Part of a small language model's weights: 8 layers, 5 heads of 64.
Each number is 500 + 40 x the weight over its row's rms, rounded and kept within 0 to 999. Layers, rows and columns count from 0. Numbers have three digits each. The size before them is the row's rms in percent of the matrix's.

# layer 2 attention key, 320x320, rms 0.102, rows 108-148, columns 0-159
118:460436409483503486465489501418520526594450454500500450500527459564498482496519446445539495491587499526553469463507577507510506486463491519590449563481468522481472504467483433488558461496525500516500486519514542487552375505486520555525517519521422559440521512471469452539556444532516515468559475545517472497502554521423528505540564495506539607475464522500475533484501482491471522509438491548503536454478483513557484463429570464478532498521520457486418485426537464593458497437479465
119:493478544503541488458472561516518511450494513467374530498512522498425475534480573536498556482498519495564436467536501471463502426536516562477523599485509459448457462456463504428481540516494491503520551529507416508464474470466550447494527486518520503564521571405512505494521447465526540434416502444532565458504531512550553448513598483545433483492468509595502492506485493542516474493373492479490494526567483540433424530509505443490523458505500464515587471497450494512505481617460478
119:544467539495533550520443500517503492568444461489521548475504503496495446605481492548504570495504476495472476492490527497465478491449525472478450395489516586526508568451461496485483488440498444513525452469487491454544480465498497509449528523555497526419577442485515499492522504498527505469463507523474519467430456469496531545480502468551499469564561528523488492571483466495479523542524467435462549493566550557499474506508516485560547507482539512516513542521477499454442497483543490
118:534535485449479481466372520532571546503481508459505548487461517537485489450486484509460520476491473496472467523486478507491504492498545458518505507488552545458473555505518512416540491523498490555525445432480484539476428497496458481463547539557508610411515453487536524467485502525486503510492528579534482458500472433464549511492503475525418510462520443516481465524495459497537504510480467519501497429497494525509470517538538504501532491601522514513510540499524526568506496441618536
109:557530485528546424465445470453463527494512464477447486531493503515473526555471496471484499489442511508475525492407502441469449485464557502528513505555533508535493495509434492511433404512480487479473542527523551509542456487576563505525510446494464466494511485556508475556492443471538576480562554457495492491518488511459502523555536480592502430464541532497524524493529509478519562545492467554442504562451502553518479493516450515528521515516505443506445448567432523519455462512592571
119:510442476494488458493568577459489462462496459510539569502488501456607558486505456430457541543573535457484494475512541463539421536529437535476519509490421479444447533492514537506534519512491467497493544469508484456521506455559463506507513509487513496482509583543484425493534460541535503520474464541495539511539631562508488538485515502513478498490483514457507470508490472523427482505531504515529534514541560521508576606490413531456492513493497493431482539501474434488558414448369475
119:547481479545569452561563505506504530471490430541469494445559493442500500497492444524545473501499586520549525543396494507469480445539506455459518546477446506516505493452512520483458489453450510523448506476490460463441493543460485545432488495540516518482534515466513490470498465459520500410456542477442442441489569510493513520492505481481589542510523482518452540461536460555494438540585502444470538507486491529480513424554436551448474518479519532598445508505541534551445444512548536
118:509547520489497474468506575511420574510437533522447485546461546474530528532435505490469518472541546525551465467467520567480467468498455576445508505523539561512511461478474497569492518501501472502479538474491441496496544523554437511483486517455546529513515545554533506497469498401495469481512502437493443521435642585506476455493456605469532499453472505547522434545510450443426453554536506514548442484433578454461472578454482536508440406495530458497496482532503538550460489494479517
115:537549471563452516448512495356474452514493478480501507533477508468496477498566533482500455511510585465542483530567554451435478454538529483488458475525504476482400559531526443555532542493510461535448483429526453433496501601509596460490478543558492529520436532483532530491539473518467504449458457498513473544494522486538435521528461503505515458485570500573481482476541515474494537476584449523458418485545500523447540495505507425539525472443561497490533591547477553542512510490516491
114:536468506516490542530511567535474561551456526520515438500461573504496527541575502467610507540502489484489453475523553405459465519536480487498510490500512471524429523538491507510513455576429406539459454507535496436545461433500491488511496518422509536487507529482503573511501510443497444507487532550454527474491549487552489485568499556417554469423444452514510469525491534456539519484479519517465516547499545485537503460417528475573482522522480465500525477474532454441507460457609484
122:530540467463486518490545571524472470531503452561462484497459523493492471563463500530502467513454533492578502502477534470566539426535483479495564486502556548509484461510477474582474455441457486512568445471507527499516546533475538502494409502525546479553529572462497420457521476474426531467505565467465503501452518471474575461534568542557512482440553437531522444484487493540472414462513442474421493498426473505544559483460527577532499473496542524484477536461445477492418505512466502
119:614498506511526522519494504543515522505564492473572455426469546512437471450496476479517514486487561530473501533550531490477508510504555447457440529461434468528534520473519480609584466517555580519580431489388468450519489537472534538491460484502481520522408571493480464512458611493493496526502501519457521533501500507463492471480523482501540572541542490446524506502458547600571480476457514540519493539557502490464412536522484551472500525514464509510450465504526547451434461490483542
113:523455459455483601451514476480495416531499481484488563459501556459460496429559520464492548524534580454453480556492512513483468403384448475548476469511503538474482418423419450526553435482500504470562504541498461475588481480495512566479482511453539490494502551465449498574529461475511452479456466427560505482466561488458480468547590480515530529449485491511528500539500465488425477544485522508445472458593437519491492501550414496497502439515469464444561412578494506468487529429428460
118:497494462472501492481469525516491501510533438487393505444492593530548555474521513465520536531390475466474519533466435523464444546489423531441541497513503500556525549432446534500447511554514484440514485574515469470526532508466564520521448458530521542437464480580463418499451486513514541537511546508516487464459506530473529505514455491504475462418476486512462512482526478433437542439522508485485531497510499498440487511531471375532491514562498536521479480523478494489475501473559499
122:553520467461503527522424537550503479481517461557457492491448467551514489482503593516488486598514493506524541482529498508536502517526477475480487446479511492527514478459523570505594468511476523469493487566528535600499466503598533519510498548584551418512500492433468499534546530576578593489467480550510505549423515490496498512561397440526522449539489547506450477517475495514533522511430521530438465456523490528493548513453406498546434473553459462501450474522512506502484657410523512
122:448514489502520545550528508558525564546522489503418540417536514554547523571488503444498482456574449454432541472512522471503615484515410425399501528429469539529483514576449506527537445527507517512446425497601555502510512539488488523493504451499519508478568515439512499481509473432469549498489462416463514521580439536500457459494434532501475443461487559544494484467539547488417449506513492499529534520493413489501506518457452452544560510518468520479563477472551534489505472452523469
117:519462464478505543538480526430521538467470510544521513507482449500500512469526546519513531556489500587533478468490427511512517484515513419561493515438497503528465529475522534482429500390536482549500443459494476564460450511530505484495433452468517556491471463495496500538506458483519495436572429488557518506534499544562445431514506532519448484474530490541477480483415516509442439494497525513512493488505493478557478454528512528486427456564520514461495481492478522465468579497514511
114:522502487525492467475539528460469578532386459539487484462492480531502437457471514536513477565464549529541502481546511530528503495512536495463585438513540530475550478456493457471544453541435480513450468563554532508491463522544409491454530469506472530507443531452509500566501432466479427526557490553558402549512488488554532468513433544469548461548494519518533530469539545472423502497492463510424435455483556554529466478497459513484547500426448567475484541447469516497420409490526506
110:429499514420554476532553489516519517483510487387432477486523464425445531465462465446550497512536512494570467487476433532459526523553557455505437403542501492422431534533539479462568544503486594455479544514502548528503497428498544539494506507493504460515486527477529472523553492470405547560517443463442502547465542535496500476528543472572471490507457551516496403529444539445476494558512448486532538543474467527476494567494525515515475536436448451494452479556481471518535527520610593
119:554480403537569535496423485478522472527549509508457475437503522542474593601442424565531529509492499522444449505507493461536468507478471465500449563504544499458515553535495464524525488560526533508468494471512562412520463484504491521529534511508478499498463482540484526523555442514483484595493508518562487491510494437493581470491542472433467510516472494491536477499437477483548443427541447452571520456500491566449522454503506482566525506519446517557488417527463517580444498475455564
104:596548433466501456411475529488452542588423513515514468479555489509525519517461438523557535504489441515479439552567499546511493438533509502515457488487520516486475463419558495407465493548543469455553448546476503568505479553459438541493491482501523497581427524505564536505471499456509517394495472484514453478509507519459475446447463470495539501484525520514446510469523460466518464508508451490457494561560532444587487520495511501471490536577516498494523457503411453516524491472422545
101:524524456532430447528433511467508462521479618475476517502462409577484455492485603533539508490545486524447526521505527425535439441443518445510472493451478482473542572500477494484483540488470540495520473545484498531509475509496512504560543459623473453533552503499467510542538473517499547501500509465477535511522533514490535511509438522518541589433528567496513461504479491510476465497580488461563484466473568488572545499465560481513537532531472459555470533510613463546466474489538454
099:591567498536543556503494478474493510505484454476460489467565541468490492472504489600557507491502391528446525488419490456576476511506555551463529431526540524541531503516523522461524546461510516551554458512473446523565487511468492538495517485539517510529496507479556492552457487550470452471491540456447511503507405487556613493525506501482520473512520555535515488530500478486492487472511509535552468563533486512534580492490447554533568391522518461543542438539452526467527501442486527
103:504466520558488478559491524484451479506510572521469476493508487515514551400502456481471557490469575552522471528536448491519447541496461456513517461514523549514494435530501533483463441550500469470503549506554485417476477516469504441436473500451468500477490529444602530531540531520458527485521462446535603510500477512536531485475544466481523556495519493488472492409493535599496476480524520492530583503598509425548468503413443525559466498554525499616466528566551479521582508484558501
106:488539581520575506502378466486452486556447554463484433456485510492522433499499526493448490476515465535456434517519510529615461473560466523458465498510576521559520442465517457571500442535451483452450536569451535530555555450430510504452486537512482517408544527497456484513480511581485538514518488486438492500517562495607488471489446581571489513521408584567484554489515577448525530506525498429506434495536475502473564434524539495522455538463508496483531542505569539569513504539428483
111:439570536474500480516482542487521487482522500549474500418485491461474510448582539525521492479467522537512499488500563468565589488472382459500474496502481500478547480556378462523581575542554420488535491465513479485518599482566545484528452515450504406504531496501502447502501573496494529452512481512502481427539456532446486449462458540472482517495547490619471488544515494557464595405456542472472548490516518514523454531456539437492477555521435520480580538576481480465497475509509490
102:496457523520503520508541515526537519507427578488551596489454510459533550470464410513533452476486583511464487464440495456538448458535503480522518489492519540460499490442524389493463462533518448487476466545456449509501502579484535403393499526510395551473500551521467527455476502533471483519519561473528455478523456522520450476518498534461517498537593547519502499509486492486510530505497500550490533524479503457513599552528464534477462525575446512493467504350509439541486514519471534
104:463504498479493533495545482490569478509553462524514507500509449552482506463519538438602500491474465582533490526471434541554491533489531443489475505474571526541528459477528531458415491453543502494562570577528503536508507503551527540482484603474493520493442495416531489461506487537460456512564481470506464543522554473477503559502496543456429400495539573578496404549542497474490504472519515566585530517544499466580446501540448482416445488560581494522470549461467565501521537463507465
103:515421546520492519431517458563585443459459482480523523534454482507482452462430513470506473525503480487479545493498519481436543487498482464475569553529479447542558499460541421424476557451503440517535462509545433445524485434530502526498484521547487535542508573496550555503455504567548497464490503540462409506460477511537517507425524486521531531483519428501502533518515520482532498443557490522544502537507531416547407470514540470502610514447488444503454489415498465552497492499531542
101:472485547511461451530520459474474494515514546521485517466562509458574522528517477537432475518494537450440509520504495509526511503516520543494551486488520509480473554513494507478495585525508487544420455451600491565497579485534541567443464460476514469500519499432529481545524522433516525531478578514526479537434557545461523554501462464486487463435485458515519560592461537551477489522527452485555511456429508570608530496440466509529495462513488491488486519437521536510492497600558518
102:449497499460485496484508563476527495532447468560461509472535454543501526517506536576499493455494514526548462492456533497482530506447442471468495530416431515537518450502623526504503537558495497474469505603437526440474590543529521492451527472442450509567463545505463491408503469516457552530497527562448432534463577455563463470527492522544529514490476479490552556500503490506499472519448526446559501490559584490435512471525496498557513508429542456466515597438424492584473464542491525
106:460538452473418550556522469454461574490397569523544501543502416494449492512465439522465422524503564525522522515457485500459485492497476494498516544523488514502518543570454504491480465480494508459526531449479474437455487526419525489558468550496476466503500503458470471511573495378496465487563492527527484420514420488498504531418538580467564481457463480570515495469483463515493522496547504564536492497441510493572501443514438464527480503465548483440535437530521529418474558440492488
104:524452466516580428511459512514522493497521472468513442495499517474507497538528567516580483550474491603475501527485469499511413455530519474558491478482503488547464461461512534550506488502424567511488548474512519508409453471519480485536492539507597517472554475458484452540467478516514523554430516488478452409469520489460450517511498481475553506413522456546455480511570449474468434508552439512532616546501544512480554513509585518546544463495544475453507453569488467483522463463479502
102:560514595469511502386556514470564495539486542508476469405497545543474480504537465480534517498466526463525507472466463531520476515438507499531498528537523477485525527509502547542550554612477523525471463489489474522513516501544592474530550529565530538491495462462532464480417546426539497547516501535531496518494578513493513517498441418533456573498481515500479515493593512525512461424509551480423508483477535435494493523493534470518502376480520490500467492471487449500476514468511570
107:532536476465486553532533532487464460474498507506423572458474489499468518581517468477560440392537484560504496510459454531493509484498511482597531501496533511479538528553507539513568556533496523512567501536564528509537451555497517502468501541481482484444505443518542448481568482528609516430546485515523508443526431533490487493468429550539540514570468479512551519497521488506569489585524520502524477479469530432496504528527501428549487502527517501441534456590573425509483444537452470
105:541545502475482452516522464482486551440531509488460509452469553483486515509538501460563480500458557531517539473430518562499520488515515546506516504539527511513476496496482460427449500462425476511491480504502462462515475568516451548551557467468432408464464477494544456520485479508548499570512468444559492463539558496455472471438614509456504561467480494535563530486553492502492503411469474483552491476505441572496488465479457466516472452415520542478555474523539558465533559499488505
104:456430566475583510426568523548492444457517533524486478513534485468535464526502494463452477520524525498482452534481452472453518459475541454464550437452484531501523484489546419488492502485490474409547463528520475521539477498482572493507549479518565488514510466455504459545488460592487520523512525459529501464499452522524487459491518421512457488490527520523516558444561501547504509481456501452450529496531576518420546502451470523489537498530551523576598523498464478466517553503519534
105:504497511444564502509511487527472527527500496563563562475587436443537571526457504544527479545481553481528526510573468456556523496435551471445577514458494414468512482541476545516507499536472537529573486504498493517480481428509502532549561448412444512567564520577482506491452566597564503461447461457503538553490455467531474431506570520533539477480508518498558546488519487503538527491583555554554500494494537492518553437434451485496515487476520433453463461444474462511499487527494480
101:510437536485474505558505530507527543512517485519477540495500500501538468525485452571526459479470492495441538462461528488505460544433489503512490493549485526509486465493500499526458469462563545502525502615430589543502494576544428417545533524561402583514612500510588470531496444535453532458561492442553463539556451560467476507490556475480504519501509473501496503520566479566497425517442489569480440508433516511544504531427441591501534509502548489523471487583481530457537435512599474
107:503461436521428486501461537557494567482449478481524464504438456515451503557527510604505538510493538517547463474490442561478557507500552475489501485526573559468491529510449510533513451464541483488496540555472484571503522475506556565537578439486447472494469541471548510442501477584576522581505544509551462522480440584501556478460435488498522492470495499494527520454472483514506428458479466541552540478521467565576485430547537454522524612503485521471497471577544554508502560437497490
109:495434510500466543548530493543534515542486494478523571421492404472558495568431457489508537494553480468428457514494529496501461465474531476510503513442488418501483593593472500468570529477478529547495480523479435454529509453505454588544513478508478481454513492567476545492477597444412461469431503505548472499494518456545498523490469448485480534507463473493440471477501446553471494408459428487501552504566532522474526496457428507570481509435585547530531539597509470548561480472440439